From a checkpoint of a small transformer trained on Wikipedia.
Size: 25 layers, MLP 1280 tanh GELU, 23.5M parameters.
Architecture: LayerNorm before each block, biases.
Each number is 128 + 32 x the weight over its row's rms, rounded and kept within 0 to 255. Layers, rows and columns count from 0. The size above them is the row's rms in percent of the matrix's.

# layer 9 MLP down (transposed), 1280x256, rms 0.0673, rows 90-116, columns 0-127
size [ 83  92 110  94 101  87  98 135 118  93 104 100 113 112  91  99  92 100  96 118  90  92  97  80 104 108 112]
[[ 64 150 177 125 144 180  94 110 120 104 150  63 122 116 158 121 132 142 134  99 152 108  76 142 132 122 127 147 137 100  80 112 139 141 151 194 134 150  76 124 141 138 103 183 153 138  78 160  95 122 210 127 169 118 143 177 137  94  89 152 138 149 125 110 103  87 118 127 108 158 159 149 149 150 112 106 114 109  94  97  69 154 148 147 134 133 120 161 118 162 166 143 140 147 122 124  75 129  81 109 137  99 117 110 152 141 145  88 198 113 169 111  74 154 176 119 178 133 150 104 146 117 174  98 131 188 130 144]
 [166 104  87 104 101 112  99  93 135  99 116 162 161 106 187 116 118 145 117  83 152 131  88 127 102 143 133 156 183 147  93 132  61 116 164  77 147 155 134 116 191 140  85 147 183 141 169 154 193 135 123 112 136 164 139 105 107 128 121  97 107 135 128 165  87  93 148 171 161 149 160 127 141 139 149 150 142  99  88 115 179 152 114 156 102 201 134 162  76 118 153 161 128 126  72 158 126 106 167 108 119 158 129 121  94  59 130 130 141 116 156 114 108 122 238 100  76  83 120 122 114  82 137  57  86 125 144  92]
 [144 117 123  81 153 136 115 163 136  97 103 113 111 111 203 108 140 106 143 186 104 113 104 174 114 114 101 111 103 121 167 139 153 206 105  74 136 109 101 114 171 120 126 132 107 183 148  57 109 130 131 105 112 129 151 106 175 141  79 141 144  68 173 114 151 158 139 161 150  68 132 129 160 126 143 133 203 173 167 153 139 140 124 152 108  91 146  97 140 141 163 132 116 132  83 131  83 152 151 152 168 107 170 127 171 114 130 139 141 113 124  87  93 164 149 204 112 137 134 232 113 157 105 147  96 130 140  98]
 [149  98 102 179  83 130  91 124  95 170 175 190  99 149 152 161  91 134 132 118 104 116 187 175 186  82 118 168 109 143 122 134 157 126 125 114  98 189 169 146 100 165 120 151 167 137  86 137 137 113 147 170 123 117 171 163 116 122 156  92 143 166 174 163 115 142 154 126  89 163 106  56  24 139 123 171 128  71 125  79 122 116 195 123 149  84 166 131 188 117 116 115 171 141 112 175 126 144 155 124 115 156 108 120 100 195 148 114  75  70  97  95 109 150  96 144 130 116 129 102  83 135 107  92 153 113 163 131]
 [146 116 109 101  87 166  83 145 102 156 110 162 101 113 134 129 118 133 126 175 128  82 117 127 133 136  90 102 115 135  73 136 124 114 137 116 147 125  91 147  81  44 144 161 110 128 152 101 145 130 101 110 125 141 134 114 156 100 181 117 133 151 123 158 176 105  34 132  45 106 160 122  99 128 143 153 141 131  77 148  65 137 160 100 131  99  95 117  95 135 152 116 169 112 130 122 165 131 120 172 133  77 145 122 120 190  56 126 108 112  87 162  74 156 100 110 137 181  85 107 119 124 133 124 117 160 107 135]
 [139 104 126 114 110 112 147 126 130 134 107 144   0 168 138 106 131 126 137 110 114 146 106 123 122 122 100 149 109 122 119 127 122 140 139 129  54 157 123 118 133 126 112 123 102 148 132 145 128 105 139 133 137 143 133 142 108 154 140 127 124 111  89 124 114 117 123 150 170 164 152 120 121 128 122 137 124 130 178  68 153 154 111 144 121 106 140 114 142 126 124 160 122  34 123 149 111 142 145 131 148 136  93 136 117 153 113 126 132 117 107 131  96 107 118  87 117 132 125 145 135 156 135  76 167 134  94 130]
 [150  95 149 160 167 110  89 164 124 121 170 124 137 163 166 117 142 147 102 163 109 128  69 180 165 129  91 111 158  86 204 121 134  94 151 114 121 181 130 159 168  86 122 126 125 147 101 112 124 103 122 122 116 152 144 153 102 128 151 111 194 102 137 193 156  80  66  93  74 131  99 150 102 232 108  89 171 109 144 103  98 122 147  70  99  86 143 131 106 174 160 146 135 130  99  98 170 187 113 115 179 157  95 142  88 177 153  75 155 105 102  83 205 161 158 126 136 120 100 125  98 124 139 169 136 171  93 104]
 [137 108 144 147 145 107  97  99  78  48 171 158  68 127 123  83 127 165 159  84 144 148 123 148  96 154 109  55  60 139 143 107 104 103 116 161 124 125 139 158 121 122 144 143 145  72  48  70 116 140  72  84 129  86 128 117 177  84  75 188 142 136 155 157 110 145 135 137 166 157 134  99 108  72 107 123 170  94 122  73 138 108 195 153 183 149 139  67 149 124  89  81 116 132 118 140 129 116 165  89 114 120 139  94 197 172 174  64 111 130 175  54 148 123 134 127 128 173 152 106  93 138 115 110 146 126 102 156]
 [139  58 128 111 134 163 146 126  43 207 156 143 137 121 117 113 137 168 159  86 163 121 154 160 117 131 170  93 116 155 126 107  94 185 110 138 149 131  68  61 139 140 122 114 152  68  89  97 134 131 143 106 121 133 132 132 117 103 107 115 165 134 168 147  42  92 114  80 154 125 155 164 193 120  94 153 117 134 146 135 175 158  98 110 196 117 143 116 139 128 118 163  73 128 183 167 101 141 180 119 107 104 158 138 205 137 102  57 140 144 155 150 144 108  67 133 146  96 134 139 157 153 160 104 137 127  76 137]
 [136  90 112 171 113 159 107 125 150 100 165 114 104 164  93 199 117 152 187 147 112 134 105 175  73  82 121  99 105 102 167 175 160 157 144  95 159 128 157  91  77 161 125 164 138 113  84 130  98 161 124 140 138  93 130 162 156  67 150 142 104 123 103  87  98 162  91 124 197 146 155  74 122 133 133  45 138  94 141 144 165  92 146  46 132 130 103 154 136 135 120 145 148 115 121 201 112 172 124 147 114 151  87 112 146 163 119 115 137 128 131 112 131  95  79 114 158  90 115  72 172 158 142 179 151 130 109 155]
 [114 148  84 153 142 161 150 194  86  63 189 104 149 126 163 137 118 157 129 132 152 113  80 150 152 107 152  94 142  82 137  87 100  78  53 172 142 100  90  99  95 147 106  97 143 157 128 140 161 108 151  88 167 154 189 131 172 144  81 169 140 115 160  95  61  60 117 146 189 127 153 137 105  94 121 117 122 152 144 136 119 172 127  31 164 128 124  97 123 134 129 119 120 109 197 127 149 150 175 135  79 113 142  86 192  96 117  90 147 108  98 109 149 112 126 149 178 143 117 165 167 169  67 143 150 148 143 189]
 [126 168  98 127 110 194 144 137 215 131 139 120 152 110 140  87 199  37 157 209 120 154 161 196 141 131 102 151 107 127 103 140  99 105 117  87 153 165 191 101 101 164  91 182 192 128 180 122 129 126 153 114 113 140 133 129 108 139 119 152 117 123 151  94 157 107  94 106 111 105 102 123 158 164  40  89  93 105  97  65 133 165  97 110  85 121  93 151 181 158 133 162 143 139 116 100 120 160  94 152  65 121 145  87 130 119 118 115 102 147 106 182 115 127 176 105 141 104 162 190 109 111 179 121  87  98 134  90]
 [152 111 167 195  86  88 114  71 159 105 133 122 126 109 152 183 150 138 225 137 118 147  95 120 131 136 155 140  97 121 101 138  95  76  92  67 100 134 134 144 130 152  97 131 118 119 155 133 125 106 165  64 123 121  96 156 177 109  63 135 127  87 119 122 116 128  95 132 168  73 149 134 119 119 129 104  80  50 167  91 135 124 100 168 129 138 192 100 145 182 103 135 127 142  93  87 109  87 101 126  77 162 139 130 172  95 123 139 124 152 122 157 118  71 181 117 119 137 117 112 112 116 209 106 128  84  99  87]
 [138 135 144 115 216 159 147 145 150 172 171  84 156 121 144 141 133 165 101 175 160 122 143 165 145 149 121 122 108 123 108 163  97 150 148  67 141 171  69 133 117  57 102 156 143 139 134 111 199 139 138 116 128 128 143 123 180 101 141 148  80 148 137  68  97 126 135  90 113  98 158 145 111 136 158 151 146 111  94 141 156 159 115 134 128 133 106 142 134 156 122 150  83 128 136  59 125 131 105 176 103 157 113 145  89  78 104 138 166  85  95 136  77 112 160 121 118  92 123 127 103 111 136 127  83 102 185 194]
 [ 79 125 106 128 216 219  95 119  86 102 119 116 124 140  74 189 150 124  74 137 135 137 127 137 178  60  40 159 105  81 107 139  95 105 108 186 159 158 157 130 129 110  99  94  87  98 122  67 124 138 125 123 143 105 146 153 195 113 120 125 105 153 155 159 108 118  99 155 163 158 127 116 170 158  79 115 152 176 172 107 104  80 166 121 100 140 109 108 181 152 115 126 114 133 119 140 167 168 134  83 133 123 203 143 156 124 165  46 105 182 144 112 212  92 135  91 162 155 110 184 109 139 131 121  98  72 156 172]
 [163 152 155 112 101 107 102 138 189 129 133  89 157 125 148 135 139 133 112 119  73 113 116 106 105 101 125  62 122 122 141 123 137 101 175 112 116 114 151 132  95 102 173  96 106 184  41 163 119 113 148 134 153  90 163 121 135  95 138 130 113 125 111 127 160 151 115 128 133 135 149 146  72 112 151 103 139 127  95 152 121 115 178 177  97 102  69  71 184 191 118 119 176 117 193 159 131 149 140 214 150 147 114 113 163 142 157 192 118 121 116 141  98 125 173 180 125 113 175 190  74 212 113 152  83  70 129 158]
 [141 111  94 134 143 136 115 180 156  99 108 118 103 176 125 127 175 100  64  93 138 125  65  82 219 168 135 137 139 167 122 156  52 122 146  76 119 107 111 137 144  89 148 120  72  84 130 118 129 121 125 179 153 130  87 171  85  97 150  98 177 168 145 108 137 158  35  86 144  95 119 222 180 111  85 109  85 125 112 131 117 152 115 156  75 179 147 152 155 190 118 182 122 107 175 203 118 140  70 152 105 133 114 110 120 149 117 138 133 108 123 155 104 170  95 113 109 147 168 194 173  87  80 162 145 118 130  95]
 [140 147 125 136  92  96 137  16 119 125  88 183 150 135 106 146 156 177 160 161 122 178 170 137 120 148 146  93 191 177 153 146 130 139 175 104 108  87 168 118 126 159  97 140 184  90 127  87 140 160  75 100 222 108 101 169 114 110  94 140 123  52 142 176 112 156 141 155 138 159 144 114 143  89 130 137 197 120 159 140 131 106  91 103  68 158 159 158 111 142 138 138 131 138 139 147 139 102 173 133 104  97 136 149 160  89 132 127 102 141 110 131 157 173 156 102 145  63 127 101 144  58 107 123 121 123 161 146]
 [139 133 165 136 154  85 150 191  85 139 140 116  75 150  99 156 145 173 178  84 143 177 135 151 190 134 162 145 149 214 144 140 152 114  49 103 155 119 126 135 105 114 146  74  72 150 161 107  82 143 140 130 101  79 145  83 140  71  45 140 145 106  79 138 101 131 109 175 136 122 173 160 177 139 142 139 126 101 138 107 100 144 168  84 171  91 166 111 163  96 103 137 158 112 104  78  88 141 145 162 107 126 151 127 141 118 115 120 137  56 130  92 104  84  60  96 163 127  82  82 161 122 187  74 117  63 140  95]
 [151 130  81  89 168  30 136 149  81  79 167 130  61 142  93 104 193 190 143 130 136 119  59 109  87  65 141 149  92 153 153 126 117  87  91  84 134 105 105 116 105 126 140 103 133 133  94 144 113 184 162  66  95  72  97 121  81  92 131  87 170 176 125 151 113 129 119 100 107 106 119 186 100 138 109 158 136  77 133 146 109 120 142 177 132 136 158  90  64 164 162 142 148 108 117 163 153 158 145 144 182 115 107 142  51 152 126  81 108  91 149 121 167 114 142 117 194 123 172 144 134 125 161  95 173 132 189 108]
 [120 142  93 138 150 127  79 119 147 110 153 160 113 114 143 128 127  73 135  76  72 134 151  48  66 109 139 118 141  98 151 110 181 131 170 144 134 175 131 141 200 107 135 193 130  96 183 122  72 169  87 104 101  76 149  99 121 127 167 154 133 149 115 122  93 163 155 138 114 123 118 104 123  90 124 125 116 177 109 117 131 124 164 126 127 144 111 148 107 197 134 144 204 117 101 121 131 132 108  99 167 127 122 157  93 149  76  90 134 132 129 116  74 112 145  93 155 130 139  94 139 174  74 163 133 109 135 156]
 [156 106 113 143 131 121 115 165  75 149 112 113 157 153 132  96 172 136 137 114 147 100 101 103 154 143 111  70  99 177 200  93  56 138 142  87 139  88 149 138 158 144 165 139 146 162 193 156 126 168 116  95 140 141 117 157  62 132 173 184 120 166 141 150 129 161 127 102  99 169 153 131 178 122 125 134  93 100 144 134 135 121 158 123 139 165 165 111 163 119  78 129 126 140 162 174 172  96 144 119 126  98 123  67 155 106 101 140 164 122 148 136 181  85 125 154 158 126  98 141 192 191  64 140 100 123  56 210]
 [108  73 119  77 117 121 161 158 146 147 167 110  93 140  88 162 109 203 152 121  60 153 133 117 105 105  95 186  91 157 106 149 142 126 124 123 116 128  99 149 125 142 134 142 122  75  60 226 112 154 111 113 105 171 129 130 119 105 153 128 208 113 114 125 138 137  91 138  95 126 135  92 157 116  89 176 137  94 117  99 121 124 120 128 140 130  99 124  71  87 142 144 101 110 141 153 159 109 156  98  94 132 126 123 143 134 160 138 121 114 142 141 134 107 134 122 112 109 111 187 144 124 120 103 215 124 163 151]
 [166 111 171 165 134 169  99 121 101 121 175 141  96  84 158 164 142 117 145 153 151  93 136 133 118  78 121 167 168 123 135  83 115 145  93  91 122 117  81 177  81 112  97  90 135  76 132  73 115 129 112  99 142 101 123 144  70 123  95  86 124 136  88 142 121  74 175 141 139 112 142 177 116 168 137 190 134 146 156  94 103 137 104 145 111 153 126 159 144 124 148 136 116  94 174 130 120 166 119 176 108 132 165 156 138 142 152 112 114 187 159 103 150 141 164 165 149 149 128 113  70 110 113 101 150 170 112 130]
 [149 163 113 133 139 169 206 130 175  95  72 134 121  98 158  99 149 195 110 131  84 163 154 178 168 108 140 106 119 153 143 108 125 117 145 103 144 151  99 135 100 141 143 179  79 149 145 100 122 152 109  99 139  73 165 140 122 120  96 117  87 134 123 122 124 103 104 189  75 136 213 159 130  75 172 103 162 128 188 100 123 133 138 139 118 116 155 136 154 149  92 177 131 139 103 178 118 102 145 112 187  79  87 136 104 121 168  84 146 136 131 191 171 118  93  99 135 173 194 118 152 123 171 158 129  73 198 143]
 [140 178 152 163 125 109 136 152  88 185 126  74 105  85 134 114 154 134 109 131  87 100  89 124 139 148  61 141 121 179 101 134 189 116  92  25 107 107 159 131 138 137  94 119  96 165 168 112 142  73 113 117 124 201 151  89 168 116  96 102 147 121 130 129 184  67 134 117 129 185 159 195 102 177  80 150 124 154 167 193 157 181  85 109 139  63 168 130 197 128 157 175 115 102 150 117  94 136 148 177 113 132 152 106  79 133  89 141 172 153  91 149 113 124 136  97 122  82 154 181 137 114 155  58 132 130 142  96]
 [135 110 154 139 106 119 146 148 149 143 124 102  41 133 139 107 134 117 107 146 160 130 102 122 135 110 122 150 111  46 138 152  91 152 131 133 164 101 112 104  76  90 125  44 144 104  96 106  50 125 127 103 130 175 123  93 103  89  61 125 151 155 149 133 130 151 166 174 187 181 112 160 116 125 157 131 146 175  97  55  99 145 173 167 203 129 182 119 136 182 123 136 102 135 115 149  97  99  88 114 166 128 142 187 183 135 115 131 129  95 118 132 161 201 106 122 107 140  91 104  94 102 181 147 107 124  76  96]]
# layer 9 MLP up, 1280x256, rms 0.0852, rows 91-117, columns 0-127
size [ 97 108  92 103  80  98 130 103 100 102 102  99 104  97 106  98 101  99 105 102  96 100  88 108 100 109 101]
[[ 77 116 136 131  89 182  86  87 140 166 115 102 131 174 113 105 144 121 110 162  98 104 125 111 140  71  91 122  67 127 157 103 168 122 116 151 106 144 131 136 144 134 168 144 158 126  87 119  69 117  93 131 148 137 170 165 125 156 106  84 110 180  84 128 154 146  97  62 133 160 176 146 149 144 147 114 214  74 186 108 154 132 119 144 157 106 145 129 144  89  97 162 119 114 129 147 173 103 119  80 131 103 103 238 136 165 152 110 132 146 105  50 121 121 105 116 163  85 112 144 146 178 111 129 150  94 115 182]
 [150 148 116  43 148 143 114 148 139  75 105 162 159 161 141 106 113 120 114 164 138 130  91  86  86 145 131 104 138 107 136 127 142 174 137 123 161 154 154 135 162 187 126 125 106 117 102 133 107 171 107 134 102 159 165 114  77 145  77 145 103  61  90 128 121  93 140 151 103 162 150 179 112  91 126 131  84  94 138 148 130 171  77 146 166  73 108 152 186 150 117 117  94 107  45  91 138 126 105 167 140 120 154  98  55 106  90 120 116  73 204  90 148 182 135  87 131 178  99 156 123  94 160 151  98 127  58 132]
 [114 104  91  89 125  93 114 132 119 191 116 110  95 126 124 142 130 111 150  82 129 150 127 100 100 128  97 157  49 129 137 119 188 114 121 153 124 186 150 133  92 169 134 136  86 121 136 105 101 171 190 157 140 220 103 167 119  81 116  96 123 116  97 109 157 110 207 154 151 100 169 110 129 127 101 154 179 158 179 114  94 158 113 112 116 145 146 132 182 177 129 135 116 116 129 131 160 157 169 112 120 120 106 124 116 134  98  67 205  57 185 114 100 113 131 210 105  76 120 126 138  89 173  96 101  97  74 115]
 [ 16 111 213 147 129  82 142  83 107 164 166 109 135 166 126 130 143 178 128  80 143 139 125 112 111 113 127 112 136 141 185 105 109 112 152 193  99 145 106 101 161 157  69  92 164 122  98 157  21 158 141  93  95  64 130 164 156 200  87 116 133 174  68  86 122 148 150 170 117 137  97 107  97 139 120 135 175 144 166 132 186 143 126 102 159 138 149  99 121  94 145 143 109 103 174 136 136 156  98 109 132 130 138 115 179  82 207 132 143 133 107 128 107  63 173 150 167 101  87 164 145 182  92  87 157 108 126  84]
 [163  64 124 108 130 100 137 175  87 106 151 112 109 173 122  72 107 157 144 165 149 127  96 137 103 106  78 189  86 143  56  65 134 159 115 131 122 135  54 155 120 124  50 126 119 125  99 145 126 164 160 100  92 173  87 122 147 176 133 134  97  96 105 112  84  58 138 151 136 174 180 155 185 146 130 160 164 126 144 118 149 169 121  92 127  93 169  83 124 106 173 168 107  57 183 141  84 145 136 130 104 128 146 158 106 149 173 149 141 133  97  96 127 147 128  76 102 143 124 231 132 124 165 106 190  57 137 122]
 [124 116 127 152 118 157 159 137 101 184  90 147 141 198 115 142 126 193 151 149 162 186 115 121 110 115 123 160 142 104 108 112 125 168 126 133 120 104 141 159 123  85 136 134  91  96 174  99 103  90 142 156 144 101 147 138 187 185 126 148 128 102 167 105 101 117  93 139 191 158 122 132 109 148 100  94 137 172 187 145  79 137 169  92 125 110 148 124  37 105 164 173 111 129  94 103 146 156 156  97 164  93 111 156 100 132 177  66 164 153 172 102 174  62 133  88 160  98 128 111 137 114 128  36  81  67 102 107]
 [ 94  62 166  81  82  56 132  87 174 104 176 152 120 146 122 152 146 141 128  95 169 147 148  94 122 110 126 126  91 149 143 135 140 189 204 172 128 125 141  67 163 134 128  91  80 133 113 136 134 142 164 140 100 165 116 127  21 145 181 149 158 170 113 156 139 118 102 110 102 167 187 140  96 114 172 125 117  87 120 134 171 215 147 194 157 117 154  85 159 120 128 172 104 152 141 151 119 101 108  98 197 119 131 198  71 158 172 153 158  86  98 160 128 150 134 146 169 180  89 135  69 149  69  94 111 139  59 132]
 [133 116 145 116 167  95 125 109 128 167  93 130 149 144 150 122 147 181 193 145 153  87 102 175 156 161 155 116 144 108 115 133  98 173  75 120 152 119 130 106 173 146 134 185 130 132 117 162  82 110 139 130 116 144 144 146 110 111  59 126 132  37  96 115 128  73 130  97  95 104 147 102 150  87  83 110 133  68 151 177 129 140  84 147 194  76 143 183 121 167 127 144 133 131 164 140  95 117 144  87 107  87 122 153 186  98 137 135 156 153 194 194 118  64 111 121 120  90 117 100  81 141 132  73 135 126  78 146]
 [161 105 109 127 148 139 125 178 196 114 159 204 129 129 166 103 129 149 104 133 184 117 133 107  64 119  99 115 140 129 139 159  99 154 180 116 159 169  72 143 128 127 139 119 131 125 119 150 164  93 110 114 155 193 107 152 110 139 119 147  91 153  85 135 113 131 152 115 112 167 131 143  68  94 117 138 104 156 140 128  96 168 165 116 145 105 160 122 129 103 136 178 166 136 199  76 117 133 135 131 128  92 126 149 160 111 150  45 117 105  98 129 168 156 114  91 128 136 116 169 137 133 125 131 124 153  33 101]
 [155  66 156 133 117  55 191 108 120 130 141 160 115 123 163 148 151 116 143 101 179 159 145 117 107 129 130 148  91 156 165 109 129  79  96 154 126  75 153  97 138 149  93 164 126 119 172 180 126 152 158 181 150 139 163 146 139 152 140  75 139 163  92 132 109 110 142 145  77 168 143 122  70 178 112 123 154 168 133 248 161 169 111 120 114 134 105  63 115 136 148 116 137 168 196 131 144 122 166  91 131 104 133 181 108 159 142 139 112 136  93 188 148 162 152 125 147 158  91 134 110 141  96 112 164 136 112 105]
 [120 128 132 144  48 123 126 171 138 184 140  97 148 145 114  97 150 149 153 136 132 155 126 139 118  94 147 142  49 144 148 138 186  87 165 118 123 133 130  77 144 110 146 106 158  66 172 210 133 148 139 133  67 127 125 148 118 126  94  68 110 188 133 112  88 112 114 133 128  95 135 176 151  65 104 121 117 156 112 133 113  87 116 151  69 104 152 156 122 129 111 180 146 105  36 120 166 102 181 136 157 162 100 165 191 149 101 177 120 109  74 141 107 145 215  94 131 174 134  94  92 156  91 141 164 116 131 126]
 [122 141 101 100 102 129 169 102 142  69 143 124 173 142  63 101 156 131 130 111 153  99 127  89 116 145 151 159  88  97  72  99 117 101 128 148 130 117 131 154  86 102 131 135  91 119 113 101 114 112  68 130 112  97  73 138  97 117 124 153 158  91 147 174 121 127 108  59 150 112 144 206 160 101 147 143 125 151 123 102  89  74 158 211 129 163  90 147  76 103  87 118 146 123 106 139 128 161 109 137 112 120 111 151 167 129 143 160 154 105 128 167 168  82 176 153 130 155 173 147 146 149 114 166 146 108  96 201]
 [167 117 192 110 145 121 124 115 142  88  95 147 125 115  83  98 154 120 116 144 105 121  44 168 115 180 127  97 155 117 175 109 111  96 150 166 142 152 148 137 151 122 112 125 138 174 119 108 172 127 140  75 145 141 159 107 160  93  89  79 145 144 117 161 172 101 123 122 144 151 159 171 102  74 117  73 120 103 108 135 103 151  59 149 144 131  96 151 157 130 102 104 119 172 113 131 119  99 148 127 116 136 128 116 106 125 130 140 145 145 178 149 206 159 133 106 114  93 140 117 149  98 125 144 149 126 106 152]
 [128 154 196 149 120 113 184 111 176 100 148  93 128  89 127 146 100 223 163 145 127 115 108 145 101 118 116 137 115 115 174 132 109  60 147 119 155 108 122 136  93 162 116 148 142 147  95 174  63 153 174 135 100 129 149 129  77  71  56  95  59 145 103 162 161  82 161 139 117 108 132 132  66 182 115 142 143  15 137 124 147 116 105 151 190 109 126 127 204 119 147 122  82 112 149 137  72 106 141 162 103 135 182 104 195  88  53 106 142 136 154 183 200 141 137 141 136  96 102 142 111 102 127 105 110 122 131 123]
 [124 120  91  68 154 150 156 123 166 126 159 142 153 122 128  41 182 139 129 156 135 102 131 177  97 169 212 145 118 144 140  92 148  74 141  94 152 117 143 109 120  38 133 135 126 138 133 110 145 138 116  70 123 147 109 121 103  94 107 177 154 124  72 124 108 123  92  90  89 148  90 118 189 154 118 112 136 143 106 108  90 122 150 107  99 160 115  78 133 103 126 139 118 149 144 177 148 250 137 164 121 164 147 108 134 145 150  71  89 105 138 153 108 138 127 156 135 109 137 154 136 102 146  83  90 167 135 135]
 [201  65 107  98 113 197 106 173 133 163 103 114 138 140 149 132 147 141  80 111  79 183 116 130 130 109 171 122 105 108 104 150  81 121  95  91 121 117  95 129 109 122 185 184 170 104  79  75 123  70 122 157 166 172 101 164 102 125 132  77 133  97 125 140 139  97 148 116  96  95 100  90 121 128 165 114 164  73 143 159 123 113 193 119  78 161 133 111 156 128 145 154  87 124 145 212 123 165 167  91 136  91 129  95  95 142 105  95 174 136 139 149 151  87 163 135 107  95 179 118 125 145  93 152 120 120  75 167]
 [ 99 109 158 118 137 109 154 103 145 122 126 173 138 160 177 150  94 109 130  92 125  89 169  84 137  60 132 133 117 121 128  92 138 100 194 102 115  76 120 116 140 147 137 173 144 116 120 119 156 109 162 146 132  89 126 122 121 181  92 124 128 152 115 115 134 146 131  87 120 141 130  89 107 154 113 161 100 109 208 206 151 110 218 174 119 130 170 177 188 159 133 176 106 132 150  62  72 105 101 147 115 203 127  74 123 118  81  88 131 113 146 155 109 138 105 201 113 110  84 149 120 207 126 115 163 139  93 133]
 [ 69  60  75  80  92 133 130 169 116 142  85 115 137 163 181  97 184  94 132  87 124 130 115 116 130 110 141 139  90 118  51 108 100 117 131 116 103  76 126 187  85 108  98 170 116  68 164 127 139 120 146 146  54 103  67 123 125 155 119 160 152 134 162 159 125  99 144 181 163 178 120 102  86 148 145 170 146 109 149 154 144  94 166 134 132  96  92 116  60 111 101 101 126 103 163 124 187 111 104 102 177 121 137 121 136 179 190 141  99 170 167 152  86  84 121 179 153 151 118 148 112 169  72 119 159  99 137 113]
 [112 129 111  94 132 121 101 139 121 122 130 107 124 142 155 120 123  90 182  42 106 161 121 131  92  96 163 154  89 176 120  96 131  74  97  85 111 145  93 108 142 146 100 105 112 130 127 131 151 193 190  74  78 126 126 170 143  73 142  98 151 142 148 173  87  84 139 102 137 134 129 182 115 133 131 177  91  57 108  79 152 120  58 103 134 116  86 137 157 144 135 151 104 145 158 145  54 144 158 120  89 132 205 176 110 129 106  68 145 177  84 142 187 118 140 190 170 107 124 167 166 173 150 140 177 123  82 146]
 [123 103  45  82 126 165 133 138 119 106 128 170 153 138 104 105 140 147 105 196 154  87 153 166  59  88 123 126  98 174 146  98 160 159 133 131  85 126 167  59 174 160 107  93  50 129 102 143 109 195 163  88 100 169  92 172 137 153 142 118 138 157  99 119 108 114 208 158 119 135 134 141 174 173  74 147 164 110 150 127 109 170  95  78 119 164 162  30 170  90 156 130 139 142 183 153  67 144 114 144 135  95 132 132 153 161 114 113 130 115 100 171 106 106 184  95 168 117  85 153 110 138 147  63 166 131 126 140]
 [174 108 162  64 161 106  81  57 153 144 104  65 107  96 173 142 189 120  71  98 132 154 104 150 128 178 158 134 113 153 152 107 145 161  95 181 150  69  94 105 142 126 114  74 145 144 103 157  95  78 132 153 112 205 150 119 110 124 166 153 155 140 151 102 116 141  34 119 157 142 131  76  84  80 165 135 148 116 171 114  93 169 126 153 142  51 132 144  81 131  67 143 160 125 134 169 109 139  95 151 191 116 165  88 168 134 125 108  99  89  97 129 185 152  78 198 164 144 117 147  84 144 130 104 131 167 148  68]
 [115 143 103 142 107 126 166 131  95 108 127  99 124 145  49 144 138 168 167  81 142 113  60 123 112  68  96 179 146 147 145 103 134 123 120 157 113 140 149 112 187 124 118 154 100 146 100 126 133  96 157  70 115 143  86 191 151 100 130 146 160 106  73 129  56 124 142 132 144  83  85 118 145 177 120 130 152 156 159 135 176 149 134  77  78 193 165  75 124 126 165 167  77 119 139  71 113 194 150  97  90 138 126 126  89 113 105 118 125 164 147 141  95 119 117 115 130 144 126 157 199 109 162 124 114  56  96 210]
 [139 140  80 142 120 135 140 138 110 104 117 164 158 187 128 118 113 173 179 182 152  61  56 169 123 163 103 150  61 142 149 129  71 151 112 133 119 117 110 147 137 138 103 130 143 159  97 187 139 109 100 110 170 173  97 128 140  91 125 118  97 144  90 162 139 117 118 159 125 168 144 177  94 122  93 119 129 128 135  92 153 128  99  75  75 105 118 149 145 147 121 151 147 130 164  90 170  93 143 115 105 120 142 149 111 105 137 131  89 136 139  99 195 188 104  81 179 112 106 134 209  75 194 115 110 112 138 103]
 [135 139  95 168 128 148 172 142 101 168 180 106 151 139 133 155 152 116 174 169 124 179 112 135 130  98 141 115 106 142 135 140  80 119 116  96 103  69 133 123 147 156 133  99  79 112  54 135 129  36 139 132 120 114 123  70 132 128 123 155 212  79 127 148 115 101 134 205 107 124 150  98 148 129 139 152 164 162 201 108 226 120 178 133  90 109 110 117 184 179 121 101 124 102 160 153 110 178 168 137 168 125 104 112 125 113 145 131 127  91 124 144 144 148  65 122  63  13 144 142 148 172  93 106 134 153  76  93]
 [160  89 137 157 146 110 158  96 134  73 165 179 145 127  98  91 139 206 123 123 138 167 130 202 143  99 101 141  33 224 184 132 130  83 130 123 115 123 120 114 125 112 118 146  87 101 133 101 107 119 124 154 133 154 122 118 143 100  48 196 110 114 141 191 129 132 126 107 118 108 154 107  88 137 123 122 190 163 124 120 133 145  83 107 134 138 142 141 147 125 113 136 127 141 118 146 118 178 173 150  61 115 129 123 131 108 125  95 170 126  89 145 136 148  94 157 102 135 108 123 115 105 107 102 227 132 111 148]
 [130 162 132 180 117 143  94 134 133 117  89 143 130 162 118  86 139  89  97 150 127 130  46 133 106  78  53 122 119 111 131 121 124 216 101 110 155 138 144  64 134 125 183 124 105 122 101  96 129 119 197  87 146 144 185 118 124 151  63 121 169 127  85 125  70  97 145 121 209 180 186 162  94 117 107 132  79 121 104 151  97  38 108 108 138 127 137 169 143 131 103 121 111 112  93 185 148 138  92  68 118 117 154 169  93 149 168 106 168 109 163 165 124 128 151 168 212 100 119 126 194 134 126 125 134  80 103 149]
 [131 124  98 116  53  70 207 135  91 117  96  67 166 160 117  47 157 143 178 114 111 148 114 139 147  70 130 128 135 172 117 116 107  51 122 137 127  94 171 102  67 137 127 143 121 159 114 139   0  96 143 126 160  85 159 118  99 127 120 124  87 114  70 153 127 149 127 166 146 142 169 186 139 117 139 148 142 107 156 125 164 115 225 113 157 123 159 162 134 118 103  89  97 114 136  89 132 123 135 101  98 149 137 134 178 118 197 132 136 158 122 117  83 111 107 132 118 151 105 176 113 138  82 127 125  41 106 124]]